Weights of a small transformer language model.
Training: a variant of Adam for these matrices, 132M tokens, 4038 steps.
Each number is 500 + 50 x the weight over its row's rms, rounded and kept within 0 to 999. Layers, rows and columns count from 0. Numbers have three digits each. The size before them is the row's rms in percent of the matrix's.

# o: layer 6 attention output (transposed), 64x64, rms 0.195, rows 12-31,44-63, columns 0-63
# v: layer 6 attention value, 32x64, rms 0.206, rows 13-31, columns 0-63
# gate: layer 6 MLP gate, 128x64, rms 0.168, rows 0-46, columns 0-63
# up: layer 6 MLP up, 128x64, rms 0.157, rows 0-46, columns 0-63
# down: layer 6 MLP down (transposed), 128x64, rms 0.107, rows 0-46, columns 0-63
o12 122:503495444532514452507454499421467517530586489583420493607555521463396462425504519556432522565512486452521522517484515496520447455483547417528524506577513557415551497583476578468545426560492597
o44 057:465548498484503511517519511493510512383410508454528541476500382550603528634522516424559491458503538540452459514519497540501545529469487527491398441422501497599524493431531525575470581463519431
v13 108:550476457511569469528504561539559473475425451480551545512525524591462503527553461500604522508521526482441580546522504490466517542465444384524546582391461387547500518421513519529612500554538498
o13 142:436527491607464498543513564505484523436510500484482413502451551521511468497562524468479591414606461487442482569512546523579510418528540379445540498436542451451459443430508575450515466544545549
o45 073:511565501482540490434479514525519524530531526478437592519606488456458452567414517509499407575405484509566519421502500459368497514530468592559455497493450541545521481607496486498553484490409536
v14 107:457510485611443483360422439455443520481457527542419498451522465488499476583441512429459483462452529483498546578410464547575579540491413486513414502478534447480569548474475496495436477500490465
o14 142:508453609526495606491427517479519521499523518582565546469524506539539455438497578484473483482525492578555483398460441525534432513477564487544447541481510538529393492616459476408415553451526489
o46 065:497563390428541442505506557488534471487458431413461479589557486544449571521510395528489450527472495427432462590567575426488496499545445534500497509532509439493557479420500553540577440533527546
v15 089:530431476453512589567549474459550531513454431536554520489517465469528460500477576495535586446568542475472414536534392528576484440501482514561512447571422567549486487594494484493434404457498581
o15 113:514473482545486443486439517458524538607598442546447485346428508481539484526471541505498476563462452481541559540449546536470572556500426573473520576590557538482559558484521489566513511421483529
o47 070:510467499464562576583478529584512496410524497466480533619556410549481483443508495499437480522528511489565401510509563523465428456477560376586454517436432480496494490533505535469447572560536458
v16 101:438550600506499500492619550580397496496560484512537483489551495596536516509463461503387375510461533487575528500444472495452476466492452629545518546505535487548515478563478484482556484474560536
o16 125:508476429447492541472593464502444395509512562476450522491513388411523421446542488489520405541555514511417543496547548481451497465538620547584481493548526455503478424522507482499446470605480520
o48 064:476515561511550456532375492499524564519471471472568471508459511539487534527541540451482617418544489511638393540514452561571464529476457456409517536450508516494490558457481458471565495393524501
v17 106:442531509527489606475491502458571533476517557469512531470487442386543581514514428511479467514467515402488496579422507543437416448503475452526485445474502511513497499618396488519574414466445421
o17 123:517464513392492514514565499527498426548502413533464538454459576472521478517461569437516411494527529506500495375549483474470537538421542402448559540568459574465487395434477476526532564472578500
o49 056:518551494577543530445493574451464610441478550446489501520499468537522528510554462515572571522468450447510473550451568595511558523531445514580538468445566467595491598526456571456448419526432534
v18 095:495570577501577438449516460460529504519509526465542455492508464492536544506449519531606501575367475544524422460487497534507433457455487509534455514515506586523501463519447503524373593639535520
o18 117:514503521495412476445352494472519538562462582461539525512554556419483538474588483518515502559514519424416542520529469475510467577449519495487483514585373527525468465616487448533538510536517437
o50 060:533465480484513527612602518530444416511517475485460505443486448537598415488401496498424565468477418605468484475499540499503487439485448489451494482491606463466549557443503569478435467456499582
v19 091:429434560569551504582559418542460627542497508484479487526540578446552524539460453419501544475457495462466509538569497528500612451477519471495478566550532602425516526513517558422474572471499538
o19 120:599551454494526416419453517478453558439474472505495583424428492493518555589543531489477535505444526474441420448550450481613528529474540539599446436521505492503510545475455391450527432479510480
o51 062:434463505486521557573517556500569506574517522493534393608588471541511472383532474452504510468578409529513547561465511490424421522458470447514514504514515477495557394476560555517452539588519495
v20 096:545444510469524543580482536581465400509581505495479558410473470504476518471464483509403483545502533475509439477453536427580484427502606384514513470451435443464465508436480549519423506479593550
o20 120:530588511552480468494559506449569472500488544521501418499529425508475437589470451535551531487519512488543603538486511474441458622534484567488536498425466492421469445474511402426474499494427370
o52 061:419466487477519516550575426438460472484516439515489551535453508467551531443434566482483515486455469545461482407574540440556508452533434532470440434522564560568532551563502572471526507498499668
v21 091:594516513507459484534518533456529386514555436529483549486491529544531504610438515552524485522432505541478415457550428553414490430539560375540540495514525428422518545479502522593545544479494435
o21 120:389489456478508452467556523450475406541541531601564434515507579545428496461506428447562526444464480383495502587503442510501563432503453490529487611517510527487523456441521501461514502543544410
o53 064:589514518517435504454434437568624554467469431516433515468483433486593497493491510508364512622567469548527477437462507516473491582533505484467586500538561508545453511528527515554554495475519557
v22 091:517395435471535498427598475443375476529456558519463534611545527467427431410489512490417524520611525496543543556543537482534558521510446507563461445563496507463522455515523514520473505463516565
o22 116:561514522567567533465467452520583435473551467467527551416536429496482454545504559551454501495441464486499490488458548562460543517539526520500535454393617513458561548651492571558559458532469501
o54 069:417470457481472434485540604476455579531465528586455405550456583522594582531516469450509452517598469517549437470524544523451452489456504474437414497613471503510458535430466460478532492495491466
v23 094:422542442434521531481518508477515483506557487506523477468571551430521567486630515585524431540534495513572537502421390434420477523558485557455427455509597494460522521534577467421478527434486498
o23 129:575473499472542479548535500522454361496457505562524575614581487537617480515509502579462413526489527517476470496580553512460494524506502493508469524483400441476521525560494538576518460408519596
o55 060:426554476598479582468419421457436526560498491397488539464439572480446570459443479449548607483445530503452554466479579521532574548501479510488523575513516484527479544427496539454565509544520430
v24 110:573384550516498516555562510526551536485516451447578556401457517607531506558468520480481421467462436497533493512441492551519637497500513481489599545454517420488517498489558451483443466406506538
o24 125:470545426516506430449526584460548518516468601574424478492486407512544416507468548433523499433492523553457525533501505442505537444474488506540589536481489438550481514472559475325462486446447476
o56 064:522521558488433569492431453556474513491554500448540533493499605513449493452545454570482530539455522513560466509497548479448429572522501450451422387532494549405499471555505514643595545556524487
v25 088:448493495484438523557422513465409509445362467519497503491518468432469458552476497513410521458474496488535559515465514513516522516472517608470509519613412441550521527628500474621473449494449492
o25 117:439455552513538467485587442486504493517555491478396521396472486359498458436474498479481483429435492541588529377423525445527441537571502485504479576493531526529548470572465531489472541462479565
o57 068:503522485441517570452534530498512493417503517561571506595509578614561469557451450587500542531523516466463515600510464503464525363506538565470565437465495477541426562465527485494531422539539442
v26 088:510511524483515481562460446397350511523410536518501523506474470443454522506500465486439459469523511617407544480438535532485498493515507587489484577502580494443478466382446518434531512511441586
o26 113:496512429524483486488531426523546544406476539478501476510497400503483545471503471459469521401591474467522372443511414551569481538424570574446505469527499510479470559605399511582522496460471497
o58 072:460476587442506515463557508523454476538532497556473445534475609579510491472444538534595470562397599428500548513584505486495556451556445407503565468561523507540495424461528486390473486500512515
v27 098:444482579525494514550465533399570506464418470545527581529471495562482560514426442442462461505534579548432464435604530449526394584512474495548482501559462546520438474534496532446433520415482499
o27 125:529462370558449554492484423579491540517483496556479505400441450486527520557510517503549510537494493434597432547547504554537490506435464540441495567447492637575557484459515461583451507547477513
o59 067:526514578535502441528524535422483442526546480497557517602529580508517447480498544537398568503541465535434540478446500538480493479585510436618550379508472448451459466494492540467560563441518408
v28 095:504477467602512506505466454537606459563439490448587448442566498484474481591430544480573442421490514513514548519456541491440589554507518547487512438495500495574551474539413586445490547554465585
o28 115:513577498532434547400469497477502530531545567500395554524449512661495543441468548439419436563468450582478492462556478569551558534503531442549524492490470472515551540491416472520435508515535524
o60 068:574485474452552445574568539503559476440475480478624512482559496361540539507485512531552446499579522387561553474438532401519458555530520558466464511477575499501496511457603492535527521484472495
v29 107:516465564450579589584444491490479449562495480534528432540466372581485542425461514514595510506439551543431479578464497433496519455456566526493505487518481598511569585464496451496588511495502522
o29 141:468515511484434485446572510470430518553469552453468382493468510517461474551503527544458548514588465428480551421475359547553532483558538580516513478567455525469466519471563493636465455447470510
o61 069:526468463502549513566525400484509424467528452520529544513506522389573519526539500454530469444458536569512414508504628485466413490441448424509487565460566476549467502519478486378594537538552502
v30 092:494534465562502386477487406512550505467524488480496434498435536504569511457457566538502395505571403368481471493523532553423544510531526392517542464480471457544444461465535492498482479613446514
o30 116:547485548446537542521383469523513587526515502444502499535544471509479538458516509476533508475472530644461450549531474552458527491476545432506529571435462389485516541430537525480515538445566337
o62 067:474506389523494429546645505456470494452575442577492474512533489449541517496517470471426461465577467487475542502493501478542472565465452518535489466534494678486518482497466370490482483510496575
v31 085:475440539483544373547475428517627474517476515514571511500529508480505602473518468535616517547511515476503490568407458451555468526552491461511455477432560525522549499506494356477459485439541446
o31 107:511453559556420513501510514512474542551440539529516587588481489576546446557549549554503418513517511501397460513453495467546521488508377470446605531485423545436492391486516446490501484399482504
o63 058:520496384408514468494503500439483436558543503533514503487489511420409448432393411458532521519479477402580509485504526372537478522516556531523516494524469469529471538454490582477567513623501491
gate0 104:579499548542623578506540584473544485557450465569538458457559478487518571529455479564516473521599581563523439482495477568529519538537477460564486476646475462512555473510590514473505469546472518
up0 113:541493606472491546486444429456529546501510406482477523544607599502441558523518494510546503555496520562552554517454551524430549430447487528461503564547453486455458557398596508515449473572416503
down0 119:453461554564474397545516547436470432390529502525454504420463566479538454537506485542486534445567399483464513494557450487535527423514440545532574540427604465475424530540445473490472474438524563
gate1 095:451503596532495474522599517511506440498504460593556555549547577435496579494597536514563450471492450563472564547493422544510524560568564474461500496495488597503582597490516427479517426495544484
up1 090:510479535578650518472535558505499537503475530551392503519411426458530536435457493462498458433507545538521411544500445520522598582549489492465445544516545449438594480434544460471541455534525479
down1 098:538569534494498540502564444475527509448522560539537534527508475484525609453554525484604444496480500561523539493420532497554581475504571399439462589479494568422578557471543440529528427499551404
gate2 094:430567571548466498482495484474470471547530516483592431455440570450583495430504528513540505492441460508455510489547563428440468532663520549482478551537455513428517490424530532470581542527599535
up2 093:549518545515560448482551501561517430603469493566560443463417431470594474485455531473507548537531500543581519533430474523468516569501559398395509494502511548580468474497526545438435464540523602
down2 085:506513468548531537473545520522470453431441542538418559376471505555509533451463531607439480527447517489523570556528522546412424456586573517565486462461620436552502485532487548520531477470560543
gate3 098:514486529518560466502600520520480492495538497561570475402470536504600440464423471560487506519529485520548495628483578478535502550413529475414465491566457461519519414483473455478527385579547560
up3 099:580527516604586535558512497461557417448418532485450531473492579484480505475539519454479594537427473515447488552500445485437493500601456566426478402530465575406509445474449518509555526546514516
down3 099:467581424544482517522527486447514431441447453469443540478491443438567476458555526429537474567519385540484456448505491542399480555533525528556458429376431589555455504525496497478464556550507535
gate4 099:518449545549485455484455452545492543422450533542541534472610429418532537467518502487526589584625416448524545502474526508476518610532486421512545491526468482487437498448435469492500606520426507
up4 106:498502433518373508471487456573531542500446412485498629523521568489398480467492434546423551570422492430503564451518484524499459490432509544535608456423505512499461520436494498447492550554512508
down4 108:480523524482501500496490519518541534455555507539461493509492462483526519515409465497589416382427537537556467544514341496617512440428517474501482593520436549576534463550505517448561563441522523
gate5 100:509415528519544466488529560541479497519507472515596387508424434546485536483504460504498480574491551426453432457471594553570435556481483461515564548601505504394580415450521466475511458547494451
up5 092:467374445428505536465463470549584436521526542489478443504453524616471460545500506496476480478495462507468506574551550525534597583476573477640530482521419483505529468408510461536434469512524451
down5 092:416516444426394520479504486510544514501437511504504521483517513546576488405477441454495551424527537502411393456465542514504531475507515588457511564472505437578532540452492406509488468591480375
gate6 104:450554486499527484492557583500519492531406471576446500429507521422571516549553462436529490529573489462416505472396526580572499585516602520501539492545542512445512524494534552475626501422494541
up6 108:571483435620529541575488553471603532594501501486541489496472478467497484404456496483573505483557555549485492404428515580547517496459398465432553522522514466467481541575411549478546513437520493
down6 110:518584523448428500580553483491431516493531391487488515415422514420536492533519507604543455442495612451481621563495530478449483504524534487540493587457480559528432471475503540520545478499408524
gate7 099:409504497409588511495491538434519516530450494554433498566507458479557488445511501441585415573517524374574507542570515524528591462507476495460559497527432525562525449511570447405494503485487428
up7 111:369450448550594482447485579433455441526477500499492556469517469458550553406621528462521473455477426469511501576454489499493570479502513568450484462506395507487447495526522492574538598466534525
down7 111:527442476491504574632496416507523545527550503451479497480494521437473559460504506524539474612488442527456595487471511438559507506546556494584489440580531388513592505425595464464514438526493510
gate8 093:509545510479573451515478575535502577533407582528533525563442476458477428452519508520515533537514471528523498450396600503504596516401492500430467438597515526455513494415497525443526501618525454
up8 100:481455540545536560543552504492504578469470498440501442497450527445534493540545495549563569494471556520504457531540638510515536530569508328540530503535541530495510519394389462496574518457488554
down8 103:481518575516534528433519415553607593560441539562486486494625519448503453550558453525508462453480483471511567539565479491507519568514466463561581470603529532510587471430554583482534507469527482
gate9 096:520479524569547509518478536422452580530442523576473491532497513479604480416481622519475435459430565519435513539540582516436536505513506558490569467531459506580459472491446480384472588527433485
up9 100:496453509445570545443500489423405461530522610476511445554463445500602548515557512467503522493513443350555459475467612528513579503537495466481423539524513488523498483513497580547550560556445515
down9 105:499432535498572488552523584424514586499584517431483443508547426485502478522471539519542522415506500361459445552514471460526484486502507497505451515555513499479553499579393574628540429476476462
gate10 103:509418528509531491498502534393502519672454499566520538362508608525480534515517446533486497487519594550498556532523482558504544477531529474443457478465418557482555469487451494455513502448511593
up10 096:463468473599431498432461485497404512459458491434574513498579550469511607548499457520516574490532542544517570547436506540458518567456475477547581500575497440447452560509439447613495526422514462
down10 094:486502459554465501551497537482483481497546534574502499467462405556473429451490521459453613522597501606578536455500562495487473511555498454460486476513504496517504518477503532331600458614462507
gate11 111:477440488470425525482502488564458471490492495575595369440457545538487499548511480521458382507542420499456588526578579496582552519484519483441574401528492499537565554480483522511427548467465524
up11 084:486501534588408490492593554525520448487546591480482530495455526479556525534484494455515470511418524449585596492579551508586409471429503448414544453483537525570510439495494498515577486429593525
down11 088:485525572445571508488518419441475528438430489610484542452378469466600534524516516491518501522568525526454470532484477509540443514479483561564469463513458559415524556511498361532415463471523570
gate12 096:494506505547468520549496593467560575537491395581528398508480508520483513524525513565581407525555456460505557522566525481518478492522562532530409457542565605445585456509464546537522591499513574
up12 097:620465392553537554505496500576464433471525449524534485507474497563461527616428512495607572580538524561512506519523532491481532415504437545450467482464470546537526520614485495466550541480547570
down12 088:431656577471537471484496475521476549537513525535455501480526522495525534482455513527493500520331530517554612465469482445484502566390541539484484534462521476455507463424429533556485417461481556
gate13 099:425438534476565445594475597547499490558519508605416505471529538457454477508572540473573425520473492497510522517475537559577604445523461521491516410591519454471521465551491440546497543406461492
up13 099:456480414587578549430571566569445527493563435467496527503451496556483476497561531426485531489484429534554462540475545487530562495620505570465519474482525525467464539569504430570463429392473442
down13 100:484456425469455515545496464543531479549458473494410556451523519465485605433526504539535410524403447529432461510515533432366517395534502421494503482540490472427557435504482490539583573502539473
gate14 114:416516477497549461439512541511581560538541521540492508474458537515477536538466488496432488607600514446494592495508580617560491514554615518376436439528479461506528521456558468566537525490496491
up14 095:528584486506481507528572434504437564493600457510594536504548510563549485550541624505527497514452450563504432594534621540531449547521542502476523529431559466569474545441569543488534545486491469
down14 099:593462504623552470387552541478556479476542524487519466444459543552497495555591540531479469515496513500489531431531502545498507473518530530436514492702492529483510474538400489547562443509511510
gate15 110:495477449520581463458480551518529552593511473619458463513514560513501439458499564527436450473480457539427457494524549479521449501557555573446563422549491616391520478505461380516521476503554475
up15 105:470567482470408551506484420466489576519507479460454465472531490500498621576439491550521572570531515592580519463474528467525479405517484533551496560592470461510474452394572415501571508458513473
down15 106:551477504424452562570392420503478535533477524518508542502496530458411509476444488431527531603541529450555477564525483612501457614406477566515439517469604528542542437483469506493517498442484493
gate16 105:430374534500594488482493635496510552568418563527489450495523487450567474534503506517495441540474502466494526423491415554497578549468543523481494489559535490526505383571488499386491456547466492
up16 107:429523585485502538497507500584574516551499558526495448546446503352507497528557467526455614444557488553463461483400536450525576541497561493596464435516548456517470491495479571493499516494442411
down16 097:574510540431484505499468566438378535510513389500482493468479460502488536587548472517563498509556566442484449533472433501487486496518468431494557457425538617598569487557414453440557506534534529
gate17 101:494488476538521469531473596559395543538493513463483478416508524473513458581539545361473534518468508391480467502491526591505565524480587480518474423561585469565510495539466506459557569465565424
up17 090:492532547470490533513476565585574563549514444489571499474524521489411581440554493499412464513453541487483448501622499454399493393469474544565493464473500439535485419448527544463525439507394496
down17 103:508452584533423530502515483556570486460485546472543539515435565617495449509477496448563503448485358562472520546516456570438487483455519554595557554508509501446482492537576425543438472591487480
gate18 107:506503506513569434610471560545445499427483475545487549462431463485528571497551537555494481479535382439506553545488516525538504530603480437462482513416513411514528553513498540455490447479509663
up18 103:522500529492469416457519493483459425519481500491594485589416540568553435444479562513387475490527451469481417447478489533455450520439424476403550488444503561524455532537520444504454587602552486
down18 106:556498514522557432551546522493439559530496461558537512473430496580544525503482602607520502553446470564579579515572457572534378524539488522521539555510576508519533482466487525446490491485557625
gate19 093:550577491537609524490529449393414488541469514490529545462447492585524569540448475491551468579546485512488436448472505563441600519541466445442450472505532585524602487460492465444585455503527535
up19 103:606451533458486519476524536540506452491485468488351444540478564565618546485541493498401458584456507409511539546582423445518517464516429486506444536531513577565469449527476526454510500499533467
down19 100:464537553459454495508472438555505540573410427562503524407522489489548462476434558486467527529407442476444495502453559425478605489386452560544530603543539456454521461499540439500510549550545480
gate20 119:498499554549544514491542643543576545450537482531529487466552501480471561486496419451496448583523507475489543494437494537460455445559467544446540379629455534563589444467544481480505495525550435
up20 112:565482522488485513630445508480497497501487410548502462449532524540510479515508498474428498615470497510554481591612396530526549553465573502550484550489504448548611513511447518458540537467402573
down20 110:386596513477492539460533491561546525549550523485590418508518477496572469504471540526412524553468530476531483460394524434597488535516498441544527494500379473474512482467510380457451573558528509
gate21 101:450507546486543427478536439499537540512456513515543416476413597437542465473568512596474425537520480588508574619519456515470424496603535502524500460524502366522516487493495442468518527466497440
up21 096:456556502494550541385460505609523560562501509504446511507439393542512563524488515554428471488455430581626548508583436505512553401503519441511468525552503539478459463452439495491453486527482555
down21 100:474478408508453486433445473485495517466583528612529471490516528468532462500460547452436522563555567467479514422541468613462455545524529584490497624523581454529574575421523498459422492503521525
gate22 095:563489521428489462496523478554435533540495498508507516403600575426508558430538441601540523408487518487517576518545470519505530525447505529566492386468490456500607421466440465556451576506540516
up22 094:394480511504485536506635488491576503512559544442526499537506461536441430510502525403491493531448406500543529485474539524588451477487580465463648413498524527477467528447548518455512526442470578
down22 094:559460519509521521448455538543422494443490556473533517462553563415517437479557424442406478592465525509486467527534450444524539569558412609520408505563493585468506455554444474528428471522502446
gate23 119:445547517419517453539562521524508566427447388553512502482529553505568506483494417592446544531597523579538550491537483625495547505508566533436460524544441546505536509500423561412518507507505454
up23 115:394533571510530427510438520529489504576505530513446481467483503473440471540514580402472525478552523613496463487423446595554551497481545468577480567532500505543524631583508530498536422471529546
down23 114:476430491467525490467511545597454561578423642494454453458551485481537493516545473506525486491526484488427581491459557425489582480471560497487457466499545512480479409540639438505455536427474441
gate24 112:439454478510501472387450581488531445457479532603569497478525453428437503416595497468495519499498436463514517537541558625504518514550523486454551410521517440518510401540545445435530442477551529
up24 103:486450546560476472599480537512478492485433528575538484502439464588509496525511489489431534445538515569491385506463457494539541449540614509558481525469529525308523495572510414480535508491511480
down24 111:517482493469476421366481513601546452458532548427576464480446467565425503492463482529494549524509487474589469472505418406405531437540501543561469535509377509506432494477492536480473526586486511
gate25 090:369448522562473552435511485535471491535429583558500425429531430574441532482417543398562519510450488436455467489513525547474496545464530425526574481491545447441505525486456534598438462536491497
up25 094:552541550460532531494443446592497438493447594546431493367521466495457490524474455547469442520405410449468553499480486480543410539512450442548544418578532531407501475510560469440526523535502490
down25 082:476481433503419534471521433495632452545519542444417494535472581472510535452556423505461605487465526481448549572565495497565490495455655433535476565472478437458480442473464483499466494510508507
gate26 107:391501484478553481440542503541500531475499496507476460481415559458479597441464510447504529494627615573476479494523497566514464531476442478493508461625416418408487467485526496469509483423427488
up26 104:440556463529487618525507533604464427510407457454552559474390497565511466411439572543497559462444463541546421489588550507511498500476545502441441491518509488498481544502481442510608469551508482
down26 103:408603500510482585474420483497463528523488485467447588491538509461507568477465462583406475543591539522544481455569547455494450469470423480586462464586467441434535468458527457532559468419449500
gate27 095:451448496493502576520494510500540439553468454508478445502455441486502609652545453500438590559635567513459579460502500543447525533566455511535486515560441440502494529415503515495571537474488488
up27 094:554450549474498571561508455491522518544564487481450506451557468613502415584517624472535538490500495516460439544452463587523600468481466442578463428517510463474509420462475509561504478444460599
down27 088:425579437526559527416512490439573486427450503509493526396514469517470590469522498468512414464467494523638494505521542483541445469530536531496487504507441544430474454578492575410579482509409463
gate28 104:504492544473458452467483547533518440500445550508566389538531496427539479494580520518491499488617391579487543543531460550467537550463539507548462459536511512534576458565544453406554469584390476
up28 103:467526525556548500542449470449450529449447492440453425549424488439525391569454505573471498503435488529474394490458507569444408543477577441493501489528557422482484560534561495505543400413488528
down28 104:542441518473466507415474603574526462457491521421531426445567502406504501482466457407508568490506472594493508497544428423582503524483518601489493546436473580524535581528430448563504519547508516
gate29 117:407448594449534498443403535557418563480555551556485504486491526534578511515516542481580402530388554503418564449516552564491427495526457492452545511572515458523509493505586527484513487540441466
up29 104:424523462523526549578465401562442541521549535537584468506493521508489456485565430463455503423476499543529421572565542550593548525574467566533533462490566497449485460436370539509524542473441474
down29 111:442501437450498581501539461487463562495456470499619548508534530464426564532594532464486414531541559507487410495496401401492553445549506480499523476472494571566537394457511576542484536493431517
gate30 112:546485551423535531523432541653508509535498473552457445528592502512624537464502476475474520509581601484367519476548539566546494482534517530540474443530485504493510492495524431461571544550452446
up30 112:482528464492486572415516502569583502487543483409459471518460455476548613438466448494498491463583552419486484435501585466532495459482496630561522515467536515502528363551482426495550490514470558
down30 114:469551538407495486535463489408613544553507466441450584529479545505490516452454462576458428417472493425535539507627510540415514475477565471527410500540476423420524502559544510456527501528480498
gate31 105:442494544525493443421490471465562618530452547460507505486385487538511509473478525567499496538483583495475629424505511573504520436477611468540518457605460491542483479503515437492501466476414411
up31 102:560542539443507484517442495494603485555556573452550461505370528492492416461517492473434472545560532469464481546461433524482477538536502507393424451417605571498525455504569532501561440475546461
down31 102:445531442512462470516422456541459473438581530465472453577506492484417394491512529491517492535497550530414535546492500405465472560420525558496517522349567618529504495494516584497460515526507445
gate32 092:559484497466480400463503595568565431538523576549551477498464426490527530521480569489521526516497548491537534498460482563507544510465614447444446494580445458496527523533587421366474529516592485
up32 106:436456488544595519463425505489478427547403447481488434459461480588444508463558503560519475594566504546505430594490467441460435492494517518443433464478524494545621534537566494578456479464455517
down32 111:483511525536452496465367401431429527519500486453444465463416485525481445429575519517521546479535456581516443590558522460484569402466499537583503534475514446519501442499569594530464547532511440
gate33 099:443502478483626559463451449602645555475540519559550473587475421532517552513593568463450449492526438574448452417505524470498482521511564489474496528548458522517553529508485437535521512467479542
up33 096:568570514593521544483476460520497449510456503448419537533610546534562572426528509527618487574508491414505448439534560498488446547567540557464459564565486486510570439479530542474558576523505544
down33 105:525470478410511545496457501414489521513526548453558498545539548471468506446466423539555498531455555503552597584442464549564537667446553585506489473482501521501522516460374526509553516487567480
gate34 097:520423576500606413511448507506520527487423547491438511488626457402478502533471542413461505543608509472478506540525534538451527445534481474380516515547500486550490618486479447484485470546553490
up34 095:492480489539485400589504478431461444497461426451565521578467589521460556550388551465470585543513589463517558543446533526420538484552582502426485480473507510498507557471459501543452579565464525
down34 095:507495461518539407517480461492551459463572534557571609473400473593496500573559516518451509461437582418509410579551508519479480601515541519474466441449484527518441544503475499455403553517546498
gate35 098:441427452425593497523505522499448455506490520493480513397467515451528595506478420518502523571452572432535480454488415576596504502501483517442482374421490503584547474491478510449550420463459526
up35 099:597430446488511519539473461542441413348499550480547594433476498409497568425481512613585480525499599476480474490472497530521532543444428457550516461505440481545475561499489511480480511487494521
down35 105:556478534508543466559547565549483486470542454564605472491490486561488486495548467515563530444511507416507606412513464521588481468493509383579524510491577407525475476457484440490485394545590525
gate36 091:586471507508575547577544505460424484465469516499421500498565500440500471532520518484522384517452440407487519506494481531510537494528507516555581455443490542489541401511464423479491408457659565
up36 093:570514491478533456383582618481458474632577516467549482458427524507509518537500547496409492514501442507432573477530504496566488530458506499421509460503496536437539425410593496495501555509565496
down36 093:473494558443554515541499414406418469526487495477471605524440552452486408529534536511560513488471461468459492512515457503559543588575543508497454528491471443495526467550506563485453506626651466
gate37 090:509408554476473546497488504595450565460525472487438579523507617528494565498452402485531440522469521451462471562607485423485501464561594555488458449509528469391553501429503490509589519502502512
up37 094:496540552485582489595481475354542554576525501480477515500482516566407505425458533500580495495596512477555527543540456416502449629532512454528536468507415504441548460465514522506571540481531517
down37 084:525453366499496519449474515544477390436485531554482500457552497510489517520469466582532473525452475564495560489493516474447588410515358461453523491469465570509510536458430505443402477577538569
gate38 094:493511443536502508507501523418556551503587502606473591505492462480523542492479412415457538568518597485446496460505499531489527458452581520460389508493488410564532600458580509471597466504447493
up38 102:552462509447466472467553575439589604487461537587580567576487530552508622490475521527507495569560472531577466511509636498415487491467492551516503522579533494524476572487528437526449504533515492
down38 101:564560513496503379430582452460542528400516559483481466464445346500507438492579503501516566568457516538542488500410493486521588472539462536541403467471458496504549568492470489528518495501480429
gate39 106:524530557483582518601466540539475446473547503510503538484521451535477604463551505375471515586594521466509576482512563504491480534579454527493592455633517559478481539492589565462505524461488518
up39 102:516406488571552447598434574527492485462443509529473525516509508430461523454456475529501561584618587441508523422549414493517543552581509554477495544506544502499488566402444490470541434496481438
down39 102:544497491492490513469583514535494530392506470494560523588566441454553474569512493403537582487474466409488410551405512399528427420483464518525501556446483558512506552520579491580510500562476533
gate40 100:607458505517495544576584565472540564489517460441447547522477475473560479581476510553460471581529647543477511443573530567500543505507515477528615472559512524430482575527546491445552476551520463
up40 104:492416514458527446559531470519535497493536481467468471512453451608599453480537455503463528540490558479394531454512457563447548463576415487535466526538432461572500436475379526440398529483508567
down40 113:516527391453523493506329465570499462492557492467532489566552542500481503425555470473457557495419531536591473518475534364461448623496524503494499506450451516474510548533446541487537540489476535
gate41 093:534522535362580410440545513446530498482545521508602473560517519491491476629486544430438501531452572493499463522572519481511519453469515422466507443449453561531378529523576529488500451499502548
up41 100:555416498602474481550440476405459480477510445497419531546487454444592468451477495589522414451480480457472465462462390566578510448518520467499581541485503467536482587541475430473506498529583449
down41 099:531562574507557470394488448487538592433506493529424522496529475497507552601488574422461445572428525526480476529554460469541546612447454447539559563453502552516473548504556465446416560477502510
gate42 095:494523464532539473426621526512420459545582443478486571441457465551510542546484464509466517451538664474546504507531522497572555542510532442379550517615533482513465522537560503456524465499501500
up42 103:545476479529543503453451523570468508438546450554527454526484479522548486545475444391523532531485542457454509517579550482532574476497565389588435539467469534565433551552403429520551556487428406
down42 097:418463516448587568506540548403561515482509459486469420529522521459526560603431500548539505573529417571487551507527502569447398449501431548498415572478467507510464546490414497498537490450484435
gate43 105:445577540468497506490561461512420559520543661508512537482568571484479577516484541475441432603546517520591496546500477498475478523564449470462507409518475526510551510446421474455588553529532440
up43 102:540484515539530572443586523523563622498499469471472492490572550471537491518373564398501526453531504456403506452511492460539487481450429541561549470461609532502505478473577529531547391486493527
down43 099:475428482516509455479485556548483498460470545458583464534482563511476593501518410466458498509516471629620413484592493535466475445489569488435508515419511551537500452486453598464507521556492601
gate44 110:523496537515487546467487535501469562528603479554465525468566537422516506481520421591481518528502521510419574416410510585426482473476516489490486544537428437617541439451541524394535578556528508
up44 102:544467545485476433552458532464564539522456565545557541495500514453547504487527605507483473563506547539562526504436418413554552600504390501513414531474407577495613537513483520507503550444484554
down44 114:535517504424483431447517508436452590399586539543534410422554459424546518460516392490484622502504527536458462504427538551501420458471462519552490464467557533540529492488553503503510562477432548
gate45 094:481576558542478447448575528580554456576502540494500537549458439548554507439460445556434552465431481482506571410537592593481475494530547489465421478481535544519623477507452477435461535554543505
up45 097:440431468433463439509516451459474532475600472548575529508541533576455394590483511494466475502498527444417409529521597453448502491459476543461520509465549414494498547437623446515523490542436495
down45 081:543473616509528530470417560538486499483512412477462508475548522487454594435514404448466523460520521457515448400478451555496506425514521454503468555603469587426451548548498539553548511525391501
gate46 099:536499474493415501488532564609459478393431542451471477513419550430523490503497482519444483562554572523384506441470567444545530466466449454560539504486453423490585504582466432508566460556511520
up46 100:526438483450511461547449518530595424603432548550549534512526509504473477385464529593527529519514548441522450427449492466575444538483470480469534454457510543520546547466526515432459489490597368
down46 098:456400513494588578496495471514501554484551547481467441502464515596442464502619455482491551515433581427423459532525557494526508509435483455417551498364491506474496524429509584568461498524498518